python train.py --num_hidden_layers=14 --hidden_size=64 --num_attention_heads=2 --num_key_value_heads=2 --head_dim=32 --intermediate_size=192 --vocab_size=8192 --hidden_act="swiglu" --norm="layernorm" --norm_place="pre" --norm_eps=1e-05 --positions="rope" --rope_theta=1020.0 --rope_fraction=0.5 --qk_norm=false --attn_scale=0.177 --bias="none" --tie_word_embeddings=true --parallel_block=false --extras=["some layers without attention", "local attention windows", "gated attention", "capped logits"] --init="normal" --init_std_qkv=0.0672 --init_std_o=0.0 --init_std_up=0.0672 --init_std_down=0.0 --optimizer="muon" --learning_rate=0.00685 --lr_mult_up=0.613 --beta1=0.95 --lr_head=0.0189 --max_grad_norm=1.0 --warmup_steps=200 --schedule="wsd" --decay_fraction=0.94 --decay_shape="linear" --final_lr_fraction=0.0 --batch_tokens=16384 --max_seq_len=2048 --doc_mask=true --train_tokens=105000000 --max_steps=6409 --dataset="wikipedia_en"
Each number is 50 + 10 x the weight over its row's rms, rounded and kept within 0 to 99. Layers, rows and columns count from 0. The size before them is the row's rms in percent of the matrix's.

# layer 6 attention key, 64x64, rms 0.197, rows 25-47, columns 0-63
106:56 50 63 53 57 62 51 50 57 65 46 71 74 35 33 48 52 52 56 40 40 42 48 58 55 34 47 69 41 39 45 22 52 57 47 53 59 47 25 51 64 45 48 44 56 49 60 45 52 49 48 50 32 65 49 49 50 46 41 51 42 50 51 63
111:54 72 55 70 58 58 54 45 54 52 57 64 42 40 52 45 64 40 33 55 48 57 55 50 63 44 31 55 71 41 48 53 41 51 40 52 42 53 60 45 50 65 42 62 48 62 52 60 47 33 53 41 52 43 39 42 27 66 47 50 52 33 35 50
124:58 54 48 59 59 41 37 32 45 63 44 56 53 59 57 47 50 50 66 56 49 49 46 49 42 41 61 49 34 62 53 56 52 16 47 63 62 43 42 29 49 50 48 51 46 67 48 43 61 53 47 54 42 35 41 66 75 65 53 43 55 57 47 50
110:53 61 39 47 36 36 58 64 52 54 45 44 66 53 54 44 59 52 47 59 61 44 46 45 59 43 65 44 63 61 46 49 56 44 47 60 28 67 56 75 57 54 47 45 46 49 59 48 42 44 60 38 42 57 55 34 58 35 26 35 31 47 49 52
119:56 50 64 56 51 44 49 46 51 48 55 56 58 56 36 61 65 61 54 46 57 53 49 60 35 38 35 60 51 30 66 62 51 27 44 32 52 30 45 39 55 53 45 48 40 36 52 58 40 50 39 44 69 60 36 53 55 59 57 49 71 59 50 60
110:40 59 58 67 38 62 69 44 73 52 30 51 47 38 57 53 47 69 53 40 31 34 50 52 57 46 67 54 55 47 48 44 37 48 59 41 45 63 41 69 53 57 52 32 43 51 40 66 47 46 48 53 43 47 64 48 43 51 44 58 58 45 37 47
103:46 50 55 56 41 65 48 55 50 43 44 52 74 49 47 40 56 49 47 39 57 45 66 50 54 51 60 30 40 61 47 46 31 52 49 46 45 46 73 53 44 51 55 51 39 68 32 37 45 70 43 54 62 38 51 44 43 38 49 28 67 45 62 60
074:69 61 30 69 33 48 61 46 42 58 46 41 56 47 46 44 51 39 63 77 50 48 60 58 60 37 50 52 43 56 71 51 51 57 64 47 48 55 44 64 48 50 50 32 54 51 50 63 45 38 39 59 47 55 53 46 34 52 42 26 48 41 53 47
069:51 48 50 13 44 38 60 61 58 66 45 44 59 51 55 62 44 36 59 45 43 39 49 40 41 44 43 52 36 43 57 49 51 50 61 58 47 49 76 42 47 47 53 62 72 48 58 36 38 63 54 60 52 38 57 43 56 54 42 51 53 58 61 38
080:46 42 37 49 43 57 62 49 56 55 51 37 42 49 49 48 57 62 40 74 63 64 48 55 60 63 42 35 51 52 55 50 52 52 65 46 39 32 44 55 47 59 49 28 38 60 45 65 41 67 48 71 52 62 37 49 38 47 47 36 58 36 51 61
082:57 59 43 49 36 48 50 46 50 66 46 44 63 50 38 50 48 47 49 63 43 53 63 65 71 61 60 50 36 67 51 35 52 44 62 54 38 46 35 61 41 53 42 50 48 53 61 63 35 53 37 58 44 43 42 22 43 65 48 44 39 40 69 46
093:62 38 54 55 43 61 44 34 64 51 44 45 46 45 46 55 44 44 63 58 53 60 61 80 52 57 33 46 50 52 37 55 40 58 50 48 51 39 43 74 34 53 35 28 43 50 58 62 31 44 66 57 42 50 54 44 55 63 57 48 58 48 47 47
111:44 44 51 62 44 48 56 67 38 54 44 52 28 67 56 62 48 46 61 42 57 50 41 48 49 42 56 58 59 54 65 26 45 49 47 63 46 35 50 56 41 35 71 44 62 59 53 55 34 55 30 60 57 29 52 43 47 59 55 46 62 38 49 55
106:77 38 40 37 47 62 40 48 42 54 42 76 69 60 62 57 47 68 61 36 37 56 64 53 57 47 39 53 34 50 55 58 39 46 36 36 46 50 52 49 53 47 51 63 50 41 53 55 54 41 63 42 47 44 57 38 69 56 52 43 44 41 50 47
104:50 50 46 54 58 68 53 42 40 62 39 58 41 64 60 38 63 44 34 29 47 40 55 41 59 33 39 62 49 52 41 54 48 41 52 58 60 56 45 55 49 60 44 26 46 77 54 51 56 52 58 63 45 56 58 41 67 31 51 54 44 58 43 49
098:57 47 53 64 55 63 31 31 51 49 41 48 40 52 63 53 65 50 51 35 38 39 51 38 54 36 57 58 39 57 70 48 41 54 43 38 61 52 53 46 40 58 55 66 58 64 47 55 51 50 50 21 62 48 47 57 49 35 35 59 38 46 63 55
110:39 57 60 42 50 40 55 63 42 60 41 47 43 39 51 53 58 52 48 33 50 50 32 56 53 49 63 54 43 42 43 54 59 35 43 64 43 48 61 51 45 41 71 47 66 55 67 62 75 42 61 44 32 45 39 32 60 41 60 48 34 50 52 61
137:52 58 43 47 38 59 45 43 41 69 37 50 46 59 50 49 55 51 41 39 45 49 56 51 38 36 53 46 58 51 56 76 56 50 56 24 49 45 38 42 57 67 62 59 77 65 52 53 53 45 53 36 53 48 47 50 49 25 53 54 49 58 32 54
075:33 48 42 63 40 43 50 40 39 56 43 45 53 40 48 56 38 52 63 63 61 40 44 76 40 56 71 41 48 53 56 72 49 39 40 53 45 51 33 30 49 55 46 49 48 44 57 57 71 35 59 48 41 53 47 40 44 58 67 53 40 59 52 45
107:56 55 46 52 43 47 36 56 34 49 52 52 55 51 51 56 54 77 55 31 70 70 49 57 49 64 39 46 61 63 53 40 40 57 50 51 44 43 46 48 53 44 60 63 49 35 52 34 43 43 59 41 51 35 30 69 38 40 50 48 44 30 47 49
101:59 52 49 59 36 42 58 45 54 29 67 34 29 46 57 56 42 43 47 58 60 57 45 40 44 55 53 49 52 42 52 52 39 62 42 61 42 58 73 51 36 32 48 47 49 43 39 49 23 49 55 54 62 62 50 65 45 62 46 50 69 46 59 46
125:54 52 54 53 44 55 39 61 51 58 46 79 60 57 59 49 37 42 30 30 32 54 57 46 49 35 33 61 56 55 65 65 49 54 53 61 43 49 43 36 52 51 57 47 52 68 53 67 44 40 39 34 55 49 52 35 41 37 45 46 44 43 49 54
100:66 43 54 57 58 58 38 64 27 73 51 59 42 39 53 45 39 44 49 33 46 56 61 47 57 46 47 50 45 61 55 59 66 44 65 25 53 42 38 55 47 52 54 50 49 57 50 50 39 62 46 46 65 49 37 48 47 24 64 53 38 58 45 50
# layer 6 attention query, 64x64, rms 0.19, rows 26-47, columns 0-63
112:48 58 45 55 42 56 63 55 60 65 40 58 62 35 60 48 63 39 45 64 46 44 44 52 51 38 32 53 53 48 52 39 58 59 50 48 31 30 51 52 67 76 34 58 35 63 58 48 33 53 51 53 44 50 39 53 47 48 37 67 55 39 58 58
136:51 58 41 71 53 44 48 34 48 68 58 59 53 57 50 42 54 52 59 53 48 54 48 42 62 48 56 57 39 46 56 74 56 33 40 68 61 40 49 23 55 48 43 56 49 47 44 34 65 45 34 58 35 41 49 46 65 63 55 49 53 35 50 41
124:39 65 67 46 36 58 56 41 71 52 47 51 43 57 50 46 61 48 40 69 63 52 40 54 54 48 67 39 36 53 61 45 46 42 56 57 52 62 59 54 50 45 54 43 46 31 48 56 50 43 56 37 46 62 51 46 41 38 37 29 28 44 55 73
118:65 49 54 54 52 49 53 44 51 48 46 68 65 45 34 49 56 47 42 47 57 53 38 60 45 56 41 60 64 32 65 43 49 24 61 47 55 43 71 57 43 49 42 43 43 38 51 67 41 43 46 49 57 34 48 40 56 77 54 46 69 46 57 40
113:45 55 33 52 31 67 59 49 56 51 48 63 41 35 53 62 55 66 52 47 48 51 50 42 57 45 74 57 61 69 43 38 47 51 54 50 47 54 38 60 54 44 61 26 21 37 45 52 45 60 46 46 52 60 56 51 32 53 51 51 61 45 44 54
101:58 51 56 53 50 64 53 41 52 26 51 54 68 57 56 52 40 49 54 38 72 49 52 55 46 42 43 50 23 52 54 57 39 48 52 49 49 53 64 49 52 49 55 73 41 63 41 42 54 69 42 50 62 47 58 45 30 44 54 39 66 29 48 54
071:27 42 45 48 71 54 27 53 56 48 49 55 49 64 56 53 47 29 53 37 49 40 61 43 52 65 36 56 41 60 43 47 58 33 41 55 56 55 64 53 57 39 46 51 54 60 31 41 69 56 49 36 59 59 41 44 55 62 57 58 35 47 51 50
083:41 46 41 60 80 55 51 65 44 30 61 47 56 44 60 45 65 42 61 48 39 42 38 57 44 54 62 19 50 54 41 58 56 39 32 55 63 50 55 56 47 41 34 55 55 48 48 53 53 44 58 28 50 51 59 47 49 53 39 55 50 43 59 52
081:62 56 50 60 23 55 45 27 54 51 46 55 48 45 48 56 30 52 39 54 60 69 59 49 57 55 52 66 47 64 41 36 47 56 62 46 22 47 42 50 55 62 40 51 43 60 52 66 51 44 47 64 55 42 56 50 47 63 56 41 55 59 41 36
093:34 55 47 52 45 51 31 25 44 53 25 64 47 68 52 53 42 34 63 38 63 34 39 48 53 41 60 75 40 56 50 53 46 55 37 62 45 45 43 44 61 52 51 55 57 59 54 67 59 45 54 36 55 53 42 58 44 53 47 55 41 53 52 55
074:51 48 51 49 50 55 63 34 44 45 46 46 46 43 59 55 45 54 47 52 49 49 40 52 64 50 57 82 48 54 55 40 58 72 44 70 58 53 45 53 42 46 59 45 42 45 55 71 44 43 25 76 53 39 47 35 37 48 42 43 63 49 46 59
109:53 58 72 40 69 46 55 38 53 59 44 41 49 65 60 33 63 59 52 51 45 53 35 43 47 58 23 69 55 40 64 54 58 52 47 44 52 51 50 27 52 66 58 57 52 49 48 47 54 38 47 46 62 51 44 62 49 30 35 49 41 52 47 47
090:66 50 37 46 37 63 27 47 49 45 44 47 41 51 63 44 60 55 53 40 48 36 52 47 38 42 38 50 40 51 55 56 43 44 51 42 41 42 54 61 80 67 63 51 46 63 43 40 48 55 67 54 66 56 37 69 57 37 62 56 47 53 43 58
083:56 52 64 47 43 57 24 53 35 57 34 46 40 61 62 57 57 40 57 32 47 45 41 38 54 30 58 36 49 62 57 60 57 57 36 58 46 47 44 63 43 50 53 47 50 64 53 46 43 45 52 38 41 63 54 60 72 34 52 51 53 50 64 65
086:51 54 56 52 45 47 54 64 61 58 45 57 47 43 43 49 59 63 53 40 27 31 42 53 39 54 39 49 45 44 39 49 49 32 52 52 34 41 60 67 51 49 61 40 66 68 59 62 54 62 46 25 45 37 52 46 43 53 65 63 53 55 67 43
100:45 63 56 41 71 37 44 49 49 62 43 70 48 55 68 46 52 43 53 37 46 46 44 37 37 71 50 40 53 43 49 56 47 37 50 62 55 55 44 50 56 55 62 36 47 50 54 49 54 60 80 42 35 50 50 48 63 25 49 50 41 47 42 57
108:53 67 48 49 40 56 33 55 64 73 34 47 44 60 50 42 71 48 53 41 46 42 54 34 29 42 51 44 57 57 40 47 54 50 52 35 52 43 44 59 56 51 55 57 56 55 52 52 50 42 68 46 59 41 44 53 47 21 58 57 39 68 36 49
063:46 50 44 44 53 52 33 29 28 50 38 51 57 52 51 56 57 41 50 36 62 47 49 49 60 51 59 62 51 60 45 84 46 43 38 55 46 42 58 44 42 34 48 50 59 48 42 34 49 43 59 53 52 60 62 31 49 68 48 61 43 53 66 40
088:51 40 70 43 51 57 39 42 52 47 41 68 57 59 60 47 56 54 49 22 55 48 59 55 32 62 39 65 55 49 62 47 32 50 39 47 40 50 55 42 46 63 67 39 51 51 41 46 40 40 66 36 44 64 47 45 45 63 45 63 66 56 55 48
100:41 62 52 53 47 63 71 47 71 29 48 38 56 37 51 43 38 44 58 54 48 56 63 59 46 55 38 55 42 38 86 48 35 72 40 49 58 54 52 55 37 53 54 57 45 51 39 48 47 35 53 62 41 51 43 53 52 41 43 53 51 49 46 54
094:58 56 51 64 44 68 50 46 58 45 47 48 65 45 37 56 42 54 45 47 35 54 62 38 59 44 51 49 47 56 66 46 39 67 43 42 27 52 33 40 56 58 47 56 52 37 46 52 64 58 57 34 45 52 59 43 54 49 39 41 37 35 53 82
100:60 47 49 41 52 43 51 65 35 64 40 43 41 56 59 48 47 51 35 19 66 56 57 50 43 60 48 51 53 38 62 51 66 49 57 34 58 39 46 43 38 59 54 50 63 52 44 57 49 59 39 50 66 51 45 59 59 25 48 67 35 53 51 44
# layer 6 attention value, 64x64, rms 0.192, rows 0-31, columns 0-63
103:25 56 49 49 44 53 61 67 37 47 58 40 60 48 70 41 66 56 50 52 51 35 53 42 60 43 52 58 44 56 65 50 51 63 62 39 22 39 46 46 28 57 39 47 63 72 48 47 53 62 51 55 53 55 52 44 39 54 49 43 47 37 49 52
112:48 46 41 61 65 39 51 57 55 51 40 44 62 59 48 61 52 49 63 56 44 59 47 80 32 42 61 36 53 61 53 54 42 36 46 25 49 37 62 51 49 47 46 35 48 63 34 54 65 54 52 41 35 51 53 40 51 61 55 34 52 52 62 41
102:45 60 55 52 49 61 60 61 48 56 59 54 47 25 45 65 42 48 50 50 69 45 52 40 50 54 42 31 39 57 55 35 53 68 46 50 51 48 62 53 36 35 70 40 30 54 52 55 61 59 43 55 58 43 43 36 63 28 57 50 52 39 60 42
098:37 65 53 39 61 42 47 47 39 54 58 48 53 52 47 47 33 43 37 54 40 59 66 44 74 72 55 51 51 39 47 49 54 45 44 47 51 44 55 52 43 51 59 51 29 62 28 58 55 58 45 43 55 59 52 34 31 63 47 51 60 72 41 40
131:34 30 42 53 56 62 55 46 58 45 46 54 46 37 44 53 60 39 26 46 67 42 35 45 54 61 69 63 51 58 43 63 46 49 69 59 54 51 61 44 59 40 60 51 48 45 49 50 58 54 61 49 38 59 59 40 40 49 66 45 34 29 40 49
095:34 38 52 63 55 39 59 50 57 49 45 60 52 49 53 56 38 44 52 50 58 33 33 47 48 59 55 62 36 55 43 29 34 58 50 60 41 48 55 23 45 35 59 68 57 49 47 62 48 50 58 47 61 40 61 74 57 43 43 53 52 57 62 40
107:62 43 41 53 56 47 53 58 44 45 47 65 36 47 53 47 52 63 48 51 48 56 60 57 43 54 50 49 51 47 57 36 49 37 66 29 38 43 66 42 39 61 50 42 35 34 51 61 56 34 68 56 45 32 29 45 57 63 60 59 68 53 64 60
097:54 51 59 49 47 53 57 39 55 45 21 36 55 65 44 52 46 38 51 41 48 68 57 61 52 44 46 54 56 53 47 47 51 44 53 68 26 51 61 52 47 64 44 52 38 35 39 53 53 63 57 54 48 65 55 66 50 31 37 55 49 49 38 74
101:52 39 55 51 61 40 45 40 31 53 42 62 43 37 41 57 61 62 38 56 44 33 61 45 56 48 42 42 53 48 70 43 59 50 61 71 55 43 66 49 70 35 67 46 61 41 49 67 50 52 51 50 33 50 55 64 46 48 54 41 45 39 40 37
119:60 51 63 53 32 50 44 51 33 68 48 41 51 54 60 42 35 73 39 50 55 61 48 48 58 61 58 50 51 62 48 28 54 37 59 59 57 64 40 62 54 36 54 51 43 54 67 45 59 53 54 50 41 41 39 40 42 43 55 32 61 34 56 40
110:49 46 42 43 49 54 33 52 56 45 48 40 62 54 59 60 43 36 57 32 56 54 56 44 65 70 54 50 46 30 36 61 60 61 56 39 44 37 56 33 52 33 64 49 28 66 54 49 30 47 53 60 35 41 52 54 58 60 55 45 58 53 59 55
104:61 53 57 34 68 51 50 46 55 49 46 46 36 46 68 53 46 46 63 50 68 42 50 54 49 36 52 74 53 62 42 55 62 53 47 51 59 32 44 39 59 67 39 38 56 40 40 35 44 59 55 48 51 47 53 35 59 40 38 30 67 54 40 45
099:48 57 42 65 31 45 56 48 45 60 48 62 53 37 36 45 66 60 68 53 40 56 37 54 41 71 53 49 41 54 46 52 60 54 73 48 42 44 45 50 46 61 58 32 56 64 27 36 35 47 43 63 40 54 62 40 52 41 46 58 46 47 44 57
102:43 55 52 45 61 66 51 38 42 40 63 64 42 42 56 32 49 33 46 40 54 74 35 56 49 59 52 52 51 50 55 64 60 49 50 47 51 70 66 36 42 37 41 65 45 46 55 50 55 54 38 46 40 43 63 53 49 56 73 42 32 39 45 44
106:60 53 63 56 64 56 23 66 53 39 33 38 47 57 46 64 53 63 50 37 51 44 62 51 59 57 43 56 60 51 39 46 55 59 40 42 51 64 46 57 32 51 56 68 57 39 39 33 52 46 42 47 37 50 49 38 49 57 59 58 45 39 30 47
103:29 58 42 38 64 70 63 46 56 59 56 41 46 42 49 65 51 59 42 44 45 56 40 42 48 38 58 68 51 69 51 47 61 44 42 43 56 52 51 56 65 31 54 63 41 43 47 42 48 37 28 46 29 46 59 46 40 63 55 50 59 61 55 47
102:55 40 45 61 51 70 47 58 45 31 46 50 46 48 45 39 67 50 33 37 43 68 47 63 58 45 61 54 51 52 52 56 61 66 36 66 60 24 52 43 46 31 55 46 49 45 40 53 55 45 53 51 51 59 34 54 52 63 42 48 35 51 42 31
098:64 57 42 71 71 45 62 40 43 60 43 47 49 63 55 41 47 45 48 67 50 42 38 57 56 68 51 44 46 43 57 26 58 27 44 42 62 44 46 60 39 58 40 47 66 64 56 48 45 32 35 43 50 49 56 53 49 40 47 49 59 50 44 60
108:56 58 65 63 43 35 32 54 44 52 50 58 47 54 58 45 59 57 57 58 58 50 49 54 40 40 42 51 48 25 35 38 55 42 37 40 55 56 52 63 69 56 56 40 38 68 47 31 62 42 54 48 63 48 58 65 42 60 29 59 45 52 59 50
104:67 54 48 59 48 55 34 37 50 61 54 40 60 62 41 48 46 52 52 59 41 31 21 49 46 44 54 57 58 42 47 57 46 31 53 55 51 49 46 46 37 67 45 44 40 52 52 44 56 43 49 52 51 71 56 47 53 46 38 58 42 77 73 52
106:37 48 53 50 41 43 49 49 47 51 56 50 65 42 56 69 51 59 53 60 45 50 52 69 51 57 45 59 64 56 59 49 42 35 37 65 27 30 41 54 48 53 55 51 57 68 47 41 43 34 51 32 47 42 51 45 63 47 36 60 67 43 49 73
107:56 42 44 51 51 60 42 48 62 44 33 47 56 60 68 58 55 74 48 41 45 49 48 49 30 64 41 59 32 34 66 40 48 64 49 52 62 43 58 38 54 54 51 47 60 38 53 56 56 68 33 31 58 50 48 42 35 54 66 40 51 53 54 46
094:35 58 59 66 60 40 55 61 57 45 36 48 67 48 47 45 61 61 64 57 35 34 34 44 54 57 41 62 31 60 37 56 36 38 48 51 49 50 45 56 50 45 46 48 49 53 53 50 60 69 44 50 36 58 23 40 46 36 50 65 56 58 49 44
106:38 52 47 56 50 66 43 55 30 65 50 61 39 65 46 52 39 58 66 52 59 55 42 46 45 61 27 64 51 41 64 65 29 44 62 42 64 45 62 43 49 31 39 49 38 48 54 50 56 46 46 54 44 61 52 44 53 66 50 48 54 54 33 38
104:46 51 42 40 44 64 39 47 49 57 28 63 33 50 49 62 56 60 33 41 48 47 51 47 49 63 68 35 53 55 54 60 36 51 51 59 59 51 39 64 28 43 47 50 71 42 25 57 52 66 58 49 42 48 51 53 44 59 48 40 60 54 58 60
105:40 50 56 57 27 66 33 38 45 38 59 44 35 59 37 61 49 43 31 50 49 45 52 56 55 56 57 42 57 48 61 29 45 57 63 62 53 60 68 35 62 40 52 66 57 45 48 44 48 60 54 56 75 38 44 48 47 41 54 49 55 57 46 43
111:48 32 47 28 45 55 65 48 53 44 55 44 33 58 56 52 40 52 56 58 41 62 57 59 47 42 36 43 41 32 48 66 54 51 56 47 42 59 65 37 57 26 63 60 70 57 51 41 63 41 43 49 67 49 42 55 42 35 62 52 58 56 47 46
113:49 53 34 55 54 50 71 54 55 67 51 34 38 49 64 64 45 51 73 44 51 40 42 56 42 54 59 57 42 55 39 62 55 34 47 51 50 56 46 47 49 47 56 43 50 47 42 54 40 55 62 43 34 71 43 44 37 62 75 59 41 33 54 39
094:50 60 54 48 60 53 50 35 63 53 67 43 64 59 52 48 47 57 54 51 52 37 63 57 28 42 48 55 59 42 52 63 42 51 62 36 32 26 49 63 47 42 50 56 50 56 48 49 37 63 43 49 42 53 49 56 63 40 30 73 60 40 40 37
093:43 49 56 26 50 51 59 57 49 57 61 47 39 51 37 51 69 59 56 47 30 46 44 44 57 40 59 62 57 43 46 45 54 51 33 57 52 40 70 47 52 52 26 41 58 72 58 61 56 56 38 45 39 48 56 45 50 29 62 67 46 56 47 49
103:50 42 48 59 37 40 38 41 43 53 47 41 34 56 53 36 77 33 51 60 46 52 74 61 64 54 52 57 55 40 40 49 35 37 50 39 50 57 46 71 38 59 47 50 57 42 62 56 43 50 56 42 50 46 50 67 56 32 44 45 56 51 68 57
111:37 39 64 46 45 59 38 51 40 51 45 57 46 64 36 42 37 41 52 52 63 37 52 50 50 60 48 43 51 51 52 48 68 52 28 63 54 46 54 48 49 60 51 45 66 52 55 40 43 42 55 53 48 46 37 52 28 52 79 50 71 57 70 38
# layer 6 attention output (transposed), 64x64, rms 0.165, rows 0-31, columns 0-63
094:63 40 47 45 54 48 37 56 52 44 46 55 40 53 30 59 44 55 56 48 50 51 51 58 43 40 52 44 46 47 39 51 52 28 36 65 62 46 43 55 69 52 65 56 33 38 61 53 38 42 58 39 54 53 53 54 79 33 42 57 71 60 56 56
107:55 52 45 34 40 52 50 67 33 41 53 55 42 53 47 43 36 58 43 46 58 47 69 19 67 56 37 61 55 47 36 41 56 57 57 61 50 54 36 48 51 65 49 49 57 50 61 53 46 45 53 60 55 48 47 68 52 26 37 58 51 49 42 66
089:57 34 52 46 56 47 46 48 56 43 46 59 47 75 58 33 51 46 43 43 34 53 49 67 48 41 52 66 54 43 54 68 37 27 57 55 55 55 41 39 58 59 45 60 67 54 41 43 40 40 64 43 49 60 45 49 30 72 42 51 62 52 43 51
089:63 34 50 55 42 65 62 58 55 27 41 53 51 54 59 56 55 53 61 61 46 47 36 59 41 28 43 56 47 55 54 50 46 69 39 49 44 57 44 29 54 50 44 59 64 52 63 29 44 40 46 55 48 43 51 56 79 43 45 53 50 40 60 45
133:66 66 66 63 44 45 51 31 49 64 33 66 46 67 61 38 49 61 56 39 42 56 54 49 45 39 35 51 58 36 62 34 56 45 40 56 63 54 39 55 36 59 48 42 48 56 42 54 49 50 38 56 51 34 32 52 58 45 46 51 48 65 62 47
086:68 51 58 50 37 49 45 36 48 48 55 47 47 42 56 47 66 58 40 54 50 56 59 51 50 35 57 36 68 52 57 66 71 37 55 53 51 52 40 59 51 62 34 35 49 51 58 46 44 66 29 49 45 53 40 29 42 70 55 37 55 37 44 60
104:46 50 52 39 38 40 43 49 48 67 57 43 67 48 52 54 41 36 54 49 46 41 41 52 54 56 55 50 45 51 52 57 49 59 40 62 66 56 41 65 56 51 63 68 69 62 50 42 53 65 39 42 42 72 64 52 39 31 36 44 36 48 32 36
092:54 43 44 48 61 46 35 65 43 58 65 63 44 37 50 39 45 63 56 62 54 50 58 28 52 61 63 46 40 58 48 47 58 45 38 35 61 48 26 41 53 37 58 43 52 64 62 45 55 43 46 54 44 43 47 53 53 70 66 50 54 56 53 26
105:55 50 46 62 44 68 53 47 68 67 48 45 51 51 63 32 57 46 35 38 57 59 33 49 44 49 62 56 58 38 43 67 35 52 49 39 48 63 33 47 30 66 37 55 49 62 47 42 54 54 56 39 64 45 40 41 49 46 43 63 39 59 58 57
121:43 37 47 56 63 37 50 61 51 40 61 59 47 37 50 54 67 34 45 39 51 41 45 56 50 40 28 44 47 28 52 81 43 59 48 45 49 45 59 49 49 64 61 60 58 46 36 59 46 42 41 52 61 59 52 45 54 55 45 70 45 68 49 47
101:50 47 49 54 55 57 79 66 47 50 51 73 41 48 45 53 67 57 46 59 35 36 53 51 38 31 55 49 47 64 50 51 50 37 51 53 54 57 51 55 45 66 38 43 55 38 41 44 63 42 32 44 70 57 64 38 45 38 50 57 46 37 48 40
096:38 51 56 57 51 54 51 42 42 32 58 54 60 60 21 49 41 46 42 54 41 62 54 44 51 59 62 30 55 34 67 28 37 51 55 48 38 72 46 56 45 37 60 54 40 57 60 58 56 45 46 47 53 57 47 57 41 60 54 68 47 51 64 51
096:65 44 61 31 73 52 47 65 51 67 61 38 53 52 59 46 42 48 42 42 58 39 64 49 51 25 47 45 64 45 47 29 52 32 41 51 50 43 58 54 45 51 37 55 47 49 56 52 57 42 45 37 55 47 32 62 59 57 50 54 60 62 65 41
104:55 63 65 55 28 50 61 47 81 52 33 62 41 46 48 64 41 65 38 50 56 34 60 50 43 48 44 52 59 48 59 39 41 44 49 53 50 47 44 47 58 53 54 51 58 37 57 58 46 61 58 51 53 42 41 29 32 63 47 42 41 67 41 45
101:32 50 39 44 41 42 81 51 45 66 51 64 56 32 54 43 46 48 45 50 45 57 37 52 35 50 52 42 43 47 45 49 47 40 53 45 54 37 67 48 66 54 43 38 60 73 54 56 59 47 50 38 53 45 56 65 48 49 52 37 56 60 73 42
103:66 51 74 63 38 38 63 43 67 31 48 60 50 43 54 33 44 35 49 69 60 47 37 59 51 56 33 41 48 40 51 38 36 59 57 60 59 59 53 37 45 62 43 42 53 50 59 55 46 55 60 52 67 46 45 43 49 51 43 54 36 53 53 37
092:39 57 66 48 43 44 59 31 62 68 36 55 42 58 52 55 31 55 57 63 49 32 45 43 53 49 49 63 57 48 53 38 50 47 63 26 49 70 47 65 53 55 42 46 51 54 49 44 39 46 30 43 50 36 57 40 52 44 52 54 61 51 66 66
090:52 42 60 35 38 46 40 66 40 52 59 52 60 40 41 49 52 61 49 42 57 57 75 46 45 40 41 41 53 48 49 65 48 78 55 41 23 54 44 53 54 48 46 52 34 42 39 47 49 63 64 52 37 58 38 58 51 54 51 49 40 63 64 61
097:46 31 30 37 62 47 48 61 45 51 57 39 61 39 32 58 34 48 55 48 42 59 46 62 67 64 60 46 63 73 59 49 39 58 58 54 50 35 48 47 36 54 46 49 66 46 48 65 38 54 41 52 42 50 45 36 55 36 64 45 59 54 55 56
102:48 42 50 42 66 52 52 68 35 38 56 56 50 42 46 58 54 48 57 40 56 58 78 55 60 56 49 37 44 54 42 33 57 67 56 40 43 45 45 57 48 34 34 46 55 43 51 56 34 60 51 44 53 40 52 60 54 61 66 51 53 29 30 62
105:57 44 34 35 49 47 49 76 29 36 43 33 44 54 62 37 55 49 50 52 57 38 45 56 56 48 64 38 39 64 42 61 56 53 57 44 64 64 62 52 52 43 49 49 50 41 59 59 45 56 51 59 48 71 44 52 50 47 36 42 55 64 54 27
106:30 64 64 51 41 45 65 36 56 57 50 60 33 34 42 44 40 33 45 54 54 52 53 51 57 36 49 56 69 67 40 65 57 42 53 52 45 61 47 54 46 53 42 60 43 53 49 49 59 33 67 68 45 43 59 52 59 53 44 53 39 36 31 58
101:65 48 42 34 48 43 42 42 41 47 57 40 43 44 52 55 42 43 57 42 75 71 51 60 46 43 47 44 56 39 64 30 52 54 45 54 56 45 43 45 44 73 40 55 56 60 42 54 45 36 53 51 61 40 74 67 51 67 44 41 42 44 52 61
108:58 51 45 52 43 58 65 41 63 37 57 48 44 37 65 45 65 27 31 42 31 41 66 49 48 48 58 38 53 52 43 37 69 43 46 57 52 63 53 63 54 54 65 68 56 45 42 47 44 55 64 47 54 36 47 48 36 36 61 49 40 54 58 52
094:47 49 51 54 45 48 59 43 43 62 54 47 59 59 57 37 53 47 46 43 49 46 54 59 57 30 35 59 55 43 41 58 72 41 58 32 40 50 58 30 69 63 53 44 51 64 74 51 55 34 41 45 65 41 44 46 65 31 57 53 45 51 36 48
108:53 55 45 52 65 39 62 22 73 49 37 56 56 43 70 46 53 51 60 61 59 51 38 49 54 42 51 56 33 51 57 78 60 51 48 55 51 45 40 56 43 53 40 49 40 44 50 56 56 44 54 49 23 49 52 38 38 60 52 48 42 39 54 55
103:50 55 50 70 44 62 45 51 49 49 41 68 60 41 55 39 58 48 38 33 60 37 42 37 66 53 70 51 48 65 62 39 39 47 37 59 62 46 55 43 51 64 48 59 28 36 52 56 42 57 61 55 37 43 52 51 51 61 52 33 36 41 55 57
110:55 45 75 44 63 54 34 44 51 31 44 71 54 49 45 38 49 41 28 45 45 61 54 43 49 48 37 58 56 36 55 34 55 59 51 58 59 47 60 57 60 53 41 60 46 49 53 49 60 45 34 56 75 33 52 53 59 47 44 39 52 66 45 42
098:36 38 52 47 46 54 54 75 35 39 51 40 46 35 54 62 50 42 66 54 41 51 36 54 66 53 56 52 42 56 39 28 55 63 35 59 59 60 41 57 49 64 41 35 33 45 56 50 68 38 53 41 59 55 55 55 44 64 54 39 54 61 55 51
095:55 45 58 58 52 68 55 47 42 31 33 52 58 42 56 46 38 51 46 52 76 55 50 63 50 52 46 30 50 63 35 39 49 48 75 47 53 43 37 40 40 48 63 61 48 42 49 44 39 51 62 40 53 54 50 46 56 80 43 40 54 46 55 53
093:54 46 37 49 59 49 44 68 36 64 41 56 69 50 44 55 36 69 58 29 52 43 37 50 32 61 57 46 53 53 54 51 71 69 45 43 48 40 49 44 59 55 53 34 41 60 34 41 54 46 44 56 37 68 49 42 55 41 61 50 46 55 45 62
118:58 57 33 42 41 41 62 33 56 51 47 66 67 41 54 56 63 55 48 48 45 51 55 54 56 52 57 43 45 54 62 53 46 41 63 37 29 66 55 38 53 42 46 55 51 43 51 61 75 54 48 44 47 39 56 48 62 54 21 49 34 42 40 64